Each number is 128 + 32 x the weight over the matrix's rms, rounded and kept within 0 to 255. Layers, rows and columns count from 0.

# layer 5 MLP down (transposed), 1280x320, rms 0.0465, rows 1011-1092, columns 120-159
[[123  71 138 110 178 115 140 180 103 135  81 147 132 174 118 152 129  47 128 142 120 161 163 190 171 116 100 133 117 144 123 102 133 145  58 104 134 138 104 114]
 [152 115 134 145 151 155 118  93 132  81  90 190 152 114 121 111 100 182 157 137 182 122 138 151 172 154 166 128  91 126 118 112  70 163 164 153 134 125 120 205]
 [166 104 202  55 187  90 161 167  99 163  81  86 113  87 141 160 140  84 116 161 189 146 120 122 137  87 173 103 161 178  73 215 162 121 145 123 134 139 157 101]
 [153 170 132 120  88  95 150 157 105 132  94 108 121 163 123 118 148 148 187  80 104 130  95 111 174  80  55 155  81  99 146 126  70  91 159 167  90 119 120 142]
 [119 135 154  94 124 123 157 113  96 173 106 136 177 163 110 148  83 124 102 148 169 222 150 128  73 183 136 104 123 123 120  87 165 166  86 104 125  95  90  85]
 [112 178 191 133 118 130 153 177 170 133  77 159  69 119 153 118 171 150 115 170 139 112 150 185 137  94 117  90 125 106 185 127 117 105 147 120 196 128 126 103]
 [121 162 125 156 136 128 124 144  95 125 120 104 126 222 160 174  83 153 140 166 150 133 102 135 131 165 146 136 177 132 132 104  91  89 147 171 150  90 156 143]
 [163 151 100 159 150 130 147 126 122 143 150 135 119 154 107 142  75 118 130 159 137 113 126 133  89 126 148 124 145 126 209 173 116 117  97 112  82 109 157 180]
 [110 137  24 158 127 134  90  79 120 118 109 149 147 155 159 103 148 133 121 119 123 105  80 142 173  86 124 160 122 147 143 128 161 141 128  72 139  99 175 127]
 [122 181  87  95 113  99  65 107 176 120 148  59 118  88  73 132 130 161 165 147 163 152 136 143 140 159  87 144 171 124 122 130 151 154 206 147 109 136 150 128]
 [ 46 181 131 169 182 116 136 149 177  93 119  89 148 127 170 118 132  75  75 161 111 135 172 125 128 141 121 119 118 141 102  87 108 175 117 141 144 166 150 137]
 [122 113  93 125 129 141 174 129 169 132 112 137 156  63 150 130 160  82 130  90 143 106 145  81  90 167 179 135  57 148 129  89 201  78 156 125 133 135 101  61]
 [115  98 133  96 114 150 173 112 210 154 150 148 103 156 144  66 153 124 105  22  98  96 151 176 174  75 126 160 111 157 134 100  51 134 169 144  95 111 146 139]
 [135 134 157 127 145  85 118 120 113 156 132 108 135 139 123 158 123 151 145 160 146 107  79 127 167 144  82 120 154 128 137 136 132 110 184  93 151 106  99 170]
 [171 100  94 112 128 136 123 138 144  81 173 123 143 169 101 105 113 145 155 152 170 157 130 134 108 163 125 130 130 110 133 130 112  70 141 130 162  44 141 118]
 [117 114 131 144 100 200  91 132  76 128  80 174 171 100 106 122 134  90 122 156 100  88 132 144 142 172  78 149 123 173 184  87 148  89 177 130 170 145  69 140]
 [153 131 107  92 129 141 100 188  74 147 115 122 133 136 101 108 124 164 121 105 136 164 107 107  92 107 140 146 184 135 167 133 100  85 142 125  73  79 147 140]
 [148  66 102 151 112 209 130 150 153 100 137 126 105 112 134  65 137 116 168 160 106 155 198 150  83 165 100 129 122 118 105 169 198 119 104 186 148 112 120 112]
 [147 169 139 137 105 106  71 144 142 117  83 117 128  45 152 143 170 121 104 110 142 174 133 142  77 166 111 173 110 157 126 121 107 135 121 130 153  19 184 142]
 [104 151  92 176  84  99  99 105 206 178 117 103 140  99  79 118 148 181  96  78  81 145  62  63 159  84 101  98 118  99 117  45 120  79 162 134 158 110 113 127]
 [175 103 127 139 115 170 160 178 117 132  88 125 148  93 145 125  57 147  85 187 114 187 117 134 143 128 109  88 153 157 117 123 121 124 132 165 133 108 151 157]
 [161 114 135 109 116 127 171 135 132 114 146 144 129 110 129 146 108 119  76 144 127 142 150 113  97  69 111 130 132 114  58 132 156 108  87 130  95 151 159 143]
 [120 155  78 137 165 116 135  99  79 144 109 159 119 118 158 114 150 126 117 106 153 137  84 122 104 216  37 153 103 135 141  87 111 111  84 125 128 124 107 135]
 [162 112 145 134 174 159 123 150 150 142 129 133 144 157 130  76  68 125 112  99 112 105 161 195 134 148 100 108 135 167 126  84 111 133 175 114 160 107 155 112]
 [171  78 209 109 152 127  96 144 122 138  78 153 156  77 128 116 149 148 146  90  97 169 137 124 105 149 158 148 145 115 148  74 134 143 136 128 121  80 120  67]
 [133  64 154 148  75 124 129  89  97 119 132  78 206 136 168 158 149  76  98 168 100 166 136 140 123 119  63 189 172 175 169 162 159 190 122 104  75 156 156 124]
 [161 107 155 119 163  74  89 152 130 178 154 111 115 193  95 134 141  99 161 139 155  91 175  93 158 101 123 201 116  97  97 124 141 140 157 110 183 118  85 108]
 [ 88  98 105  87  96 172 160 112 161 155 169 183 138 128 115 110 132  75 136 124 149 102 162 146 116 144  25 172 139 147 105 150 156  92 126 137  87  75 139 165]
 [ 76 156 130 108  89 100 113 137 140 192 137 171 110  74 124 119 102 106 127 105 161 160 146 154 137 149 153 110 121 112 101 115 123 116 111 104 136 152 105 111]
 [138 122 122  86 104 186 126 102 109 122 105 142 113 198  74 124 135  76 139 137 176 143 175 147 110  89  67 111  91 108  89 139 132 136 102 152  87 151 140 116]
 [116 184  97  96 122 167  89  86 136 116  96  98 136 109 134 111 172 161 127 153 114 155  96 114 144  94  89 151 131 125 121 147 164 117 135 105 166  86 153 177]
 [106  63 132 156 140 106 129 101 137 110 112 106 115 180 124 126 132 146 156 181 138 118 148 116 102  89 133  99  99  80 143 127 143 143 153 124 106 123 126  99]
 [172 135 138 118 111 107 178 157 131  99  93 131 124 116 150  97 102 130 123 124 158 150 111  91 130 125 142 189  89 119 140 102 108 102  94 189  48 128 144 117]
 [194 151 132 151 144 139 126 123 173 108 139 137 130 145 148 162 125  91 129 137 152  98 139 161 155  98 130 127 181  98 114 131 109 131 118 129 104 153 113  66]
 [146  92 101 180 142 145 109 151 177  89 177  83 145 108 111 160  83 122 157 164  90 128 139 116 111 157 127 114 106 157  71 142 130 174 148 125  40 191 136 119]
 [120  85 139 126 134  98 114 136 134 160 140 129  92  93 115 145 136 130 141  88 108 146 117  48 151 140 118 184  97 151 125 144  86 114 138  93 138  72 184 106]
 [109 156 163 125 140 119 125 144 125 122 137 158 166 153  81 149 119 152 147  99  75  74 160 146  91 137 118 125 102 137 139  92 163 166  69  78 146 139 131 127]
 [ 75 155 119 115 164 125 147 159 107 174 144 117 129 140 102 144 170 100 126 103 128 113 148 126 137  84 118  71 132  88 153 118 121 128 155 117 173 134 178 167]
 [113 160 130  71 145 152  69 115 155  89 146 119 129 141  87 132 114 156  73 155  87 123 141 166 181  90 102 120 116 136 137  84 128 110 136 150 131 131  98 137]
 [136 119 100 164 142 111 184 129 119 117 153 175 178 143 181 111 137 115 170 143 159 192  90 116 151 116 108 132  83  83 141 170 111 104 105  86  96 188  75 147]
 [105  98 183 150 127 101 138 128 203  98 125 130 143 100 121 129 127 152  71 113  97 123  70 139 115 114 176 163 106 162 145 135 142 153 145 177 117 131 114 130]
 [128 176 143 113  83 101 131  81  94  71 123 104 147 113 105 136 133 171  97 186  96 143 139  82  90 139 147 200 131  34  72 103 148 111 133 173 146 106  87 107]
 [168 147 141 143 190 137 142 184 154 160 135 119 116 187 171  78 142 148 120 145 166 111 160 176 104 134 154 101 109 119 147 137  66 122  85  87 148 106 119  98]
 [123  68 123 172  28 149  88 137 156 127 115 125 121  53 167  99 131 157 149 150 161 151 129 115 120 142 117  96 133 136 121 127 161 135 153 128  68 117  86 159]
 [104 106 143 102 209 189 177 166 132 142 116  74 120 192  68  28  83 150 147 211  76 120 102  73 140 140 134 195  98 141 113 159 159 165 133 168 134 160 167 138]
 [128  93  83 110 115  85 124 129 139 158 118 127 154 111 146 112 176 123 159  79 160 162 149 123 145 203  82 150 186 155 136 104 137 108 152 161 104  87 144 131]
 [120  99 192 119 178 183 129  54 189 164  78 148 168  72  81 111 131  98 143 146 148 103 113  69 147 138 111 103 139 139 124 114 139  88  76 114 128 103 137 136]
 [120 115 138 167  88 115 127 107  94 135 104 148  99 139 137  86 165  73 170 151  64  48 104 118 152 117 217  73  94 136 100 133 189 116 198 124 147 100 109 133]
 [144 173 185 132 117 140 130 157 164  30 142  62 114 147 147 110 105 132 147 153  95 151 100 129 130 144 172 134 167 124 129 123 141 149 149 149  86 159 130  87]
 [170 155 120 187 191 138 165 115 138  32 128 133 148  96 189 155 191 113  72 160 102  83 116 118 118 154 149  86 161 163 196 161 188  94 132 201 172 123 146 147]
 [137 142 128  85 135 110 108 145 127 141 118 147 102  86 154  77 146 131 109 140 149 145 127 121 124  85 130 138 169  91 133 163 133 115  91 150 182 137 113 100]
 [ 76 112 151  98 168 148 120 116  74 190 125 117 175 121 200 138  63 197 138 147 117 109 139 159 150 185 167 182 103 168 168  99 136 158 140 135 140 123 167 120]
 [171 152 105  91  18  17  60  25 104 124 100 129 106 174 134 150 134   0 104 124 117  59  92 102 209 191 145 168 120  94 147 116 126  86 160 192 171  63 164 102]
 [113 125 128 145 117 150 108  77  74 101 123 151  94 103 135 155  99 165 136 126 137 153 111 104 117 105 163  80 130 108 104 101  99  89 112 175 135 116 131  89]
 [159 197  36  93 121 124 161 113 102 128 178 122 202 171 109 104 125  98 128  95 129  90 121 135 125 134 120 109 165 117 160 147 172 169 124 144 174 192 122 111]
 [128 125 133  84 101 159 150 118 151  87 144 138 120 126 100 113  99 205 115  94 118 116 122 139 161 152 138 130 155 129 101 127 116 151 150 128 120 123 135 123]
 [138 147 123 141 145 165  60 138 168 111 137 124 145 105 121 115 139 140 116 138 113 109 113 104 126 165  88 108 155 149 162 142 120  41 123 124 136  87 179  95]
 [187 123 106 169 138 112 136  91 164 162 181 154 104 140  78 135 158  42 113 129 138 149 162  52 106 145 158  33 124 201 118 144  82  76 219  65 124  91 156 117]
 [105 159 167 156 139  71 126 192 139  93 131 183 111 139 123 141 147 166 119 143  90 158 115 115 111 188  97 145 137 125 167 153 100 167 106 120 132 132  92 142]
 [157 183  86 166 155 136 103  88 159 138 153 129 185 121  77 125  83 172 137 163 163 125 121 140 123 136  90 133  76 114  77 116 107 182 145 112 124 171 120 167]
 [163 122 112 139 134 144 101 116 156 132 136 179 164  80 159  66 108  57 107 154 116 184 134 101  58 113 205 116  95  71 120 161 162 158  95 164  84 124 136 133]
 [179 181  91 114 133 110  86 127  80 123 111 163 181 110 153 143 138  89 145 144 123  82 113 101 114 143 116 157 128 113 102 123 105 199  85 127 122  89 177  91]
 [ 80 223 159 154 110 153 109  98 170 138 123 142 116 150 112 151 109  97 132 182 137 101 150 105 109 124  97 155 168 132 159 145 186 108  85 194 115 114 142 100]
 [134 108 110  69  83 159 142 158 163 154 198 128 157 162 119 109 132 100 108 129  97 137  75 134 159 144 121 140 124  71 115 123 107 118 110 104 134 106 143 113]
 [182 134  49  67  98 114 134 151 128 128 140 107 104 177  84 141 116 135 150 159 173 173  49 153  95  80  67 113 143 179 117 102 119 115 114 110  93  92 189 155]
 [118  93 114  97 110 121 137 101 109 120 144 168 126 125 122 130 150 146 134  98 171 106  74 151  79 123 132 126 103 112 168 142 119 124 156 145 118  68 139 161]
 [ 64 161 110 146 165 110 133 120 111 100 127 122 126 106 122 145 108 132 137  81 141 137 109 100 146 159 139 115 134 149 136 127 130 160 164 124 114 116 138 138]
 [133 118  77 125  94 122 106 146 101 141 124 125 105 148 109  99 119 143 147  68 143 101  85 112 142 165  49 152 123 107 127  93 127 146 173  78 146 163 108 104]
 [109 126 128 185 139 123 194  98 196  66 118 131 133 118  84 115 122 112  75 177 124 187 103 134 124 198 100 109 125 130  91 137 123 143 131 121 123 169 120 144]
 [169 140 117 137  52 101 125 107 103 121 143 164 114 176 162 183 163 147 135 106 115 130 106  82 134 169 116  78 177 164 154 123 113  91  75 108 137 119 103 142]
 [163 142 128  84 141 155 144 117 146  85 160 159 104 177 116 146  86 123 142 142 121 137 128  95 172 175  59 166 144 144  99 155 111 127 104 122 109 100 143  91]
 [ 78  27 131 172  99 116 132 200 123 101 169  65 152 187 146 127 102 167 120  78  93 118 161 168 128 163 112 124 135 174 175 128 116 170 115 113 139  85 132 148]
 [ 95 146 110 127 115 182 158 120 111 236 152 119 216 105 110  97 155 167 106 104 177 100 155 121  96 149 139 172  31 139  60  99 162 129 164 122 144 114 113  96]
 [ 93 158 144 112  82 171 110 164 156  98 147 169 139  90 110 169  97  83 154 113  96 127  86  71 144 149 167 168 175 139 145 141 130 142 100 152 136 205 112  92]
 [123 121 144 105 188 153  97 160 153 134 136 114  98 158  86  76 118 143  70 115 104 122 135 136 208 149  92 108 113 161 139 121 144  92 151 157 157 144 133 124]
 [ 62 117 155 103 219 127 133 130 127 129 125 120 177  41 106 104 119 217 139 117 176 122 142 127  72 141 146 157 107 171 113 142  97 131 129 165 138 130 106 100]
 [160 139 141 143 112 135 131 144  88 162 135 125 110 115 111  75 120 133 174 101  85 149 160 184 161 124 114 124 128 108 176 108  99 110 139  96 155 161  89 160]
 [ 97 158 167  83  66 148 177 133 112 110  96 149 105  73  59 172 134 159 120  91  67 178 121 156 168  98  73 150 192 175  95  85 154  94 205 140 105  99 140 118]
 [186 144 167 138 136 112 117 168 132 209 102 156 131 192 231 147 166  81 144  56  88 144 153  85 124  76 205  80  96 139  82 181  70  99  99 128 176 105 110 144]
 [134 153 138 118 116 130 154 116 173 117 106 144  97 119 173  96 102 170 221 151 161 137 157 156 160 144  84  39 163  80 133 102 122 118 142 118 150  34 164 109]
 [147 147  94 129  92 122 148  79 157 119 113 107 156 101 156 112  96 183 103 131 118  96 153 107 136 161  91 133 143 132 118 138  95 105 193 135 100 118 159 134]
 [129 125 110 115 117 120 137 183 115  87 160  99 138  61 129 119 133 170 109 120 159 162 120 158 134 111  43 126 139 104 104 173 157  97  46 136  96 161 102 141]]
# layer 5 MLP up, 1280x320, rms 0.0497, rows 1012-1092, columns 120-159
[[110 141 114 104 131  99 102 162 109 106 151 101 129 115 124 111 132 125 124 167 100 175 130 135 132 150 174 140 154 127  92 147 111 118 122  88 124 110 154 114]
 [123 120 129 149 118  93 139 150 130 109  99 101 131 108 146 165  94 142  80  98 135 180 128  93  99  96 167 132 159 138 102 127 102 181  84 128  72 125  83 139]
 [121 133  90 160 160 126 130 159 156  93 173 135 101  54 132 121 130 156 154 106 138 144 186 129 137 124 125 153 114 138 155 122 126 177  80 104 117 156  95  95]
 [208  86  76 132 122 150 111  82 150 127 125 134 149 135 150 117 165 131 117 134 103 128 154  83 118 139 140 143 148 142  83 154 138 109 130 162 111 133  37 115]
 [187 136 135 187 121 138 192 121 128 142  90 156 113 110 126 134 185 162 111 157 110 161 132 120 138  97 180 131 175 121  76 106 153 170 119 168 128 156 114  76]
 [110 110 141 113 113 114  82 117 118 155 112 114 130 105  73 170 105  67 136 129 166 153  99 169  98  92 117 121 107 110 113 153 152  68 176 147 125 152  86 104]
 [114 145 141 102 136  79  33  75 189  91 115 128 107  93 157  94 169  74 111 164  85 126 168 160 152  95 151 115 174 136  83 118 210 183 106 126 115  84 162 131]
 [137  89 134 133 141  95 121 108 200 122  92 134 140 144 153 186 105 113 103 113 123 155 163  91 118 124 184 127 110  99  91 147 124 119 115 160 169 118 151 102]
 [101 116  66 188 193 133  43 145 103 112 143  74 127 125 118 107 150 131 139 128 121 147 137 198 137  77  88  72 111 143 112 182 109 126 118 129 147 124 125 163]
 [ 81 116 147 230 146  97 117 108 144 138 146  92  90 159 119 146 133 103 130 118 138 182 131  46 147  92 153 157 122 156  98 118  77 172  86 145 188  86 138 129]
 [163  90 143 117  91 119 117 158 145 172 172  88 107 165 106 140 146 120 114 121 123 158 123 107 115  79 122 123 218 117 115 119 173 158 100 140 118  57  98 145]
 [152  57  89 148 159 128 103 198 169 205 108 104  78 121 119 135 201 193 142  92  91 146 122 133 111  99 190 166 133 131 106 103 150 157 137 112 134 191  91 129]
 [119 134 104 156 133 138 131 197 118 134 168  94 106 152 112  72  93 143  72 140 119 137 147 125 112 167 119 173 100 162 115 191 132  86  44 156 123 121 108 112]
 [132 103 130  99  89  80 159  71 135 121  71 161 121 109 129  44 125 109 102 133 122 121 107 145 138 100 153 136 119 144 166 107  98 124  79 140 124 158 149 139]
 [104 135  99  89 178 149 132  87 141 104  84 166 129 118  82  81 132 121 156 109 120 153  59 164 111  82 130 140 128 164 120  87 135 113 135 119  95 128 153 139]
 [ 99 101 116 147 198 136 114 107 122  83 137 107 151 146  88 133 135 132  69 140 141 138 131 104 116 104 114 191 103 140 138 172 108  87 151 111 159 122 112 120]
 [172 139 148 111  83 109  95  87 131 159  86 140  99  87  62 143 170 134  93 120 147 132 139 143 171 115 173 160 136 115  78  77  82 119 142 106 130 148 150 113]
 [167  97 164 163 160 120 176 175 186 107 155 106 106  61 110 111 157 133 154 115 120 187 102 105 102  87 138  50  81 136 129 171 168 163 118  76  84 141 129 132]
 [131 122 110 153 144 121 131 160 136 130 149  96 157 114 180 116 114 112 119 185  55 158 148  81  96 119 159 125  89  79  67 110 122 180  52 121  33 144 113 123]
 [141 120 133 135  86 103 136  98 108 124 104  86 143 142 130 140 157 132 107 149 119 159 158 145  53  73 111 103 142 144 114 108 116 158 107 176 108 118 132 162]
 [131 162 104 102 106 134 155 136 102 117 119 100 161 132 108 121 126 138 175 157 113 136  82 110 137 126 119 162 131 170 159 138 150 166  96 129 121 127 120 141]
 [103 134 171 101 113  95 139  98 166  58 163  88 126 123 123 160 114  91 181 142 125  99 120  91 113 172 120 116 147 130 127 156  89 144  90 139  94  95 124 167]
 [154 135 160 120 133  84 102  82 159 172 121 120  93 106 191 136 155 175 158 113 141 151 128  91 150 110  88 146 154 109 121 131 131 121 105 153 123  96 163 164]
 [ 88 141  64 107 137 150 189 107 149 127 159 118 103 140 157  75 120  70 156 166 134 168 134  74 142 141 122 146 137 125 107  92 153 102  95 184  81 147 111  91]
 [159 123 139 157 122 158 134 120 138 131 162 119 102 111 120 166 102 142 113 113 136 160 182  47 128 134 112  49 145  98 120 113 113 140 133 167  38 119 124 135]
 [113 133 102 140 108 138 190  97  90 130 162 121 119 148 163 107 120 102 151 110 108 148 149 142 123 113 204 128 100 115  83 120 152 186 108 116  97 152 102 127]
 [164 153  82 150 129 150 152 151 133 106 102  91 101 130 189 107 136  58 116 103 146 166 169 102 144 123 130 163 179 138 119 170 146 131 123 173 117 158 114 131]
 [125 106 131 141 124 126 154 151  95  80 139  74 121 169 108 104 126 125 103 175  83 138 102 110 141  91 117 116  97 125 143 162 117 149 122 173 125 157 117 154]
 [ 98  99 124 133 110 124  63  87 144 107 112 153 105  85 155 103 165 104 104 110 128  92 113 135  89  94 134 138  87 152 120  92 107 134 141 131 134 133  45 141]
 [169 123 118 151 135  59 194 138 133 145 168 109  85  97 158  52 140 130 199 105  99 116 174  89 150 104 127 102 155  88 106  97 117 104 158  90 112 178 158 131]
 [160 110 164 160 133 133 151 128 174 116 174 169 119  50 128 109 116 104 133 170 148 151 146 176 131 112 120 146 104 114 126 131 135 133  91  88 157 108  86 101]
 [ 86 132  98 108 137  71  75 130 129 147 126 133  78 150 109 149 143 109 137 122 131 152 101 130 136 103 189  74 149 154 134 151 187 151 159 125 169 110 151  61]
 [167  89 133 140 134  81 115 121 147 135 122  90 135 123 149  98 126 120 136 177  74 133 171 124 119  99 146 108 104  69  75  92 129 123 105 164 105 114 143  98]
 [121 114 124 139  84 104 183  74 117 154  92 123  76  78 130 114 169 100 118  74  97 139 103 137 114 138 182  86 135 102 114  90 137 129  92 127 123  91 106 128]
 [125 121  95 152 126 122 143 146 136 108 118 167 154 104 131 119 137 138 121 168 145 121 130 155  86 110 129 102 143 129 123 183 136 167 107 153 138 163  85  95]
 [186 144 122 120 139  48  94 149 171 179 102 107  79 138 117 129 131 102  90 115  86 131 125 124 127  82 145 171 139  90  79 157 127 108  76 181  83 111  97  71]
 [161 112  85 139 141 176 119 156 104 174 128  71 122 126 110 128 110 111 114 121 108 118  86 166  90 125 152 136 172  89 136 154 105 136 103 141 141 120 113 140]
 [102  96 152 163  96 101  83 136 112 140 115 132  58 106  78 159 153 135  94 107  84 123 158 116 101 133 151 108 181 129  95  89 134 125 110 171 206 156  80 145]
 [ 59  83 194 150  86  60 191  84 173 179 103  90  91  83 145  94 132 109 132 163 155 121 121 163 101  82 182 135 109 184 107 116 188 116  73 193 186 177 139 130]
 [170 164  96 145 142 113  79 133 100 108  83  95 148  95 158 104 138 141 157 184 147 134 129  75  85 103 128 115 110  56 123 149 133 159  93 136 123 143 131 184]
 [123 135 122 111 154 178 102 134 149 120 155 131 132 109 134 172 170 163 129 117 147 186 158  48 101  47 143 101 153  84 148  97 139  82 120 141 154 142 115 100]
 [ 85 106 137 120  70 107 104 110  93  97  96 125 147 106 128 172 102  96 138  84 136 126 102  94 162 119 128 173 129 128 111 147 139 117  97 119 159 121 103 149]
 [118 129 139  73 134 109  58 161  78 138 119 108 112 135 110 181 125  86 121 128  99 160 137  55  49 132 106  79 160  91  82 100 133  90  89 119  81 152 133 105]
 [154 135 102 172  23 153 141 145 144  67  52  78  91  84 124 132  78 136 116 146 144 139  83 117 136 112 148 162 124 131  79 108  75 112  85 147  85  96 127 134]
 [ 86  94 109  76 164 121 147 156 114 134 148 144 151  98 127 154 169 130 167 125 131 140 165  63 102 139 129 183 171 140 104 100 105 138 157 121 162 130 107  92]
 [126 156  85 141 134 183 152 125 117 134  75  91 137  47 108 156  63 127 110 155 171 107 136 102  99  45 111 169 139 103 112  90  98 188 113 161  75  97 117 130]
 [174 102  74  93 131 139 104 122 140 158  85  99 116  72 188 116  87 126  44  88 110 146 123 165  77 105 114 139 203 148  91 139 153 183  96 141  97 109 124 123]
 [141  80  69 181 183 113 144 168 154 157 139 125 135 171 128 117 144 120 118 130 162 137 127  73 143  81 119 113 157 117 133 162 115 105 117 127 171 121  67 147]
 [ 81  90 146 163 150 124 142 101 121 135 122 127 152 129 205 140 137 107 126 143 119 178 199 155 142 132 165 173 139 128  82 136 173 205  86 124 120  89 137 139]
 [ 71 106 173 108 108 126 172 126 133 139 159 107 134 135  85 139 108  73 151 137 106 156 133  73 154 100 125 108 160  96 138 101 185 154 148  95 143 154  65 109]
 [113 156 100 170  65  89 138 147 175 162 147  95 106  69 161 150 131 150 126 183  76  82 163 168  73 158 140  98 133 163 102  68 174 161 109 152 145  77 137  58]
 [148  47 124 117 134 111  81 136 148 102  67 105 101 148 143 192 155 136  73  89 107 142  77  99 120  65 152 104 200  92  76 179 126  97 152 157 109  99  66 145]
 [187 134 108 150 164 154 152 143 111 170 138 103 153 133 157  91 155 124 105 144 121 134 117 150 107 137  66 150 155 157 123 178 153 186 168 117 103 148 101 154]
 [129 102 138 176 126  94 125  94  97 147 166 120 141 127 164  92 141 132 127 117 109  78 139  89 133 101 131 181 106 114 101 137 182  65 126 136 169 163 154 119]
 [155 122 113 169 158  94 132 100 123 158 107  69 123 115 117 136 157 129 208 151  81 213 144 127  67 142  78 107 101 126 129 166 122 203 120 146 105 106 104  96]
 [126 111 182 107 114 122 172  99 100 124 139 128 118 114 185 120 141 155 145 136 176 156 115 124 102 102 123  89 136 130 115 171 141 121 126 129  97 133 113 113]
 [181 111  73 134 137  98 147 160 191  55 101  36 106 149 155 101 146  97 103 141 126 112 104 132  94 122 142 181 164 125 132 141  45 159 130 169  64 102 147 179]
 [ 80  98 114  90 156 155 160 142 143 122 165 115 149 165 154 195 124 162 143 114 104 132 161 125 164 164 158  56  72 151  92  97 163 154  69 181  96 137 128 146]
 [ 72  91 141 154  57  69 120 151 153 130 122 163 113  67 156  90 118 139 140 156  50 192 114 147 110 108 133  82 155 177 111 124 167 148  76 116 121 181 140 127]
 [108 135 187 127 183 132 140 149 190 128 127 110 104  83 104 134 154 121 151 147 153 126 127 105 122 125 125 140 134 147 116 102 105 184  96 122 139 145 109 106]
 [176 106  65 116 166 140 164 199 192  81 105 104  86 128  94 112 192 152 165 104 162 130 163  92 183 174 115 104 143  96  78 117 137 121 143 113 106 143 163 103]
 [154  62 131 152 120  86 100 168 161 160 105 166  95  98  93 184 136  84 150 134 147  96 166 123 141 115 116  84  73 127 120 124 126  83  95 127  86 107  97 127]
 [164 117 101 167 223 120  89 156  96 151 131 149 151 134 120 127 172 122  67 140 164 158  92  94  61 104  79  81 153 109 139  75 135  51 144 191 154 111 155 131]
 [104 146 149 194 151 128  69 173 113  75 118 118 118 101 141 138 189 101 102 158 101 164 166 103 123  68 102  70 131 168 144 169 145 111  67 148 120  73 145 172]
 [154 120  94 161 131  95 113 142 111 165 121  79 136 121 181 135 133 112 142 161 108 185 122 112 115  79 102  60 135  63  93 106  91  98 109 128  87 109  93  71]
 [126  80 146  95 103 136 130 109 115 114 118 145  94 125 134 150 129 116 141 164 117 136 140  96 161 101 132 146  87 126 129 123 144 143 115 169 143 159 122 139]
 [ 51 113 128 109 146 122 140 144 142  93 114 147 140 115 110 151 141 153  97 112 119 149 113 156  84 106 117 149 154  99 111 116 120 116 141 155 125 118 108 129]
 [176  78 153  96 103 100 120 163 177  80 104 113 103 113 134 197 106 129  77  99 143 106  86 226 142  83 193 147 191 115 100 151 143 132 145 177 109 119 112 110]
 [117  92 112 146 115 108 119 116 132 125 170 122 128 119 106 144 107  94  91 160 162 159  59 147 104 111 139 173 137 115 107 123 105 177 143 202 121 137  48  53]
 [186  94 135 145 138  97 132 145  78 168 104  79 126 119 158 127 177  97 105 133  88 181 176 126  69  77 169 102 142 114 115  98 160 171 135 175 102 142 121 119]
 [119  82 164 106 132 127 131 121 149 157 145  98 111 101 142 158 117 154 171 110 150 110  99  92  78 129  91 137  80 132 129 131 146 130 158 115  66 143 119 165]
 [ 41 112  57 107 133 112 114 135 158  87 101 103 102 134 119 149 207 100  84  94 112 147 193  37  87 111 118 102 142 149 105 124 155 170  39 110 130 111 160 120]
 [127 161 105 116  71 146 165 122 166 114 124 108 119 141 150 210 159 126 140 116 113 132 100 104 101 120 134 142 140 139  83 114 181  88 102 128 131  87  95 121]
 [107 131 170 133 114 163 140 145 157  86  66 169 135 126 179 160  78 125 110 110 139  97 102  97 110 107 151 121  87 173 126 123 133 157  76  96 149 114 165  87]
 [ 74  74 125 189 117 139 134 117 132 111 169 116  91  95 117 100 112  56 164 169 184 139 122 135  86 115 151 194  84 157 115 110  95 155 138  81 125  85 117 165]
 [148 125 118 192 167 131 119 170 137  46  97  97  89  75 171 142 190 150  98 159 150 131 123 110  55 104 151 111 133 140 148 130 166 152  86 124 105  81  86 150]
 [175 149 117 147 138 119 141 124 105 140 119 111  93  57 151 143 110 130  96 131 109 173 128  94 122 145 152  90 119 130 140 161 122 235 104  78  62  97 139  89]
 [205 160 124 134 117 171  81  48 183  43  85 138 118  97 133 172 128 115  60 128 151 125 132 123  91 140  85 128 123 147  84 157 164 155  57 151 128 133 118 138]
 [ 89  93 131 139 151  82 138 150 160 157 139 160 107 128  75 115 177 117 118 188  69 139  60 140 187  54 136 124 213 104 176 192  85 142  72 162 128 194 120 149]
 [148 116 104 161 154 105 131  65 171  94 115 118  49 103 197 189 173 132 150 102  91 157 137 103 141  93 117 103 117 190  60 179 105 130 138  68  97 105 179 134]
 [137 181  77  89 164  84 127  97 164 155 121 147 106 158 210 157 138 137 174 154  85  94  56 115 180 132 168 102 136  98 141 111  93 177 123  98 150 153 134 107]]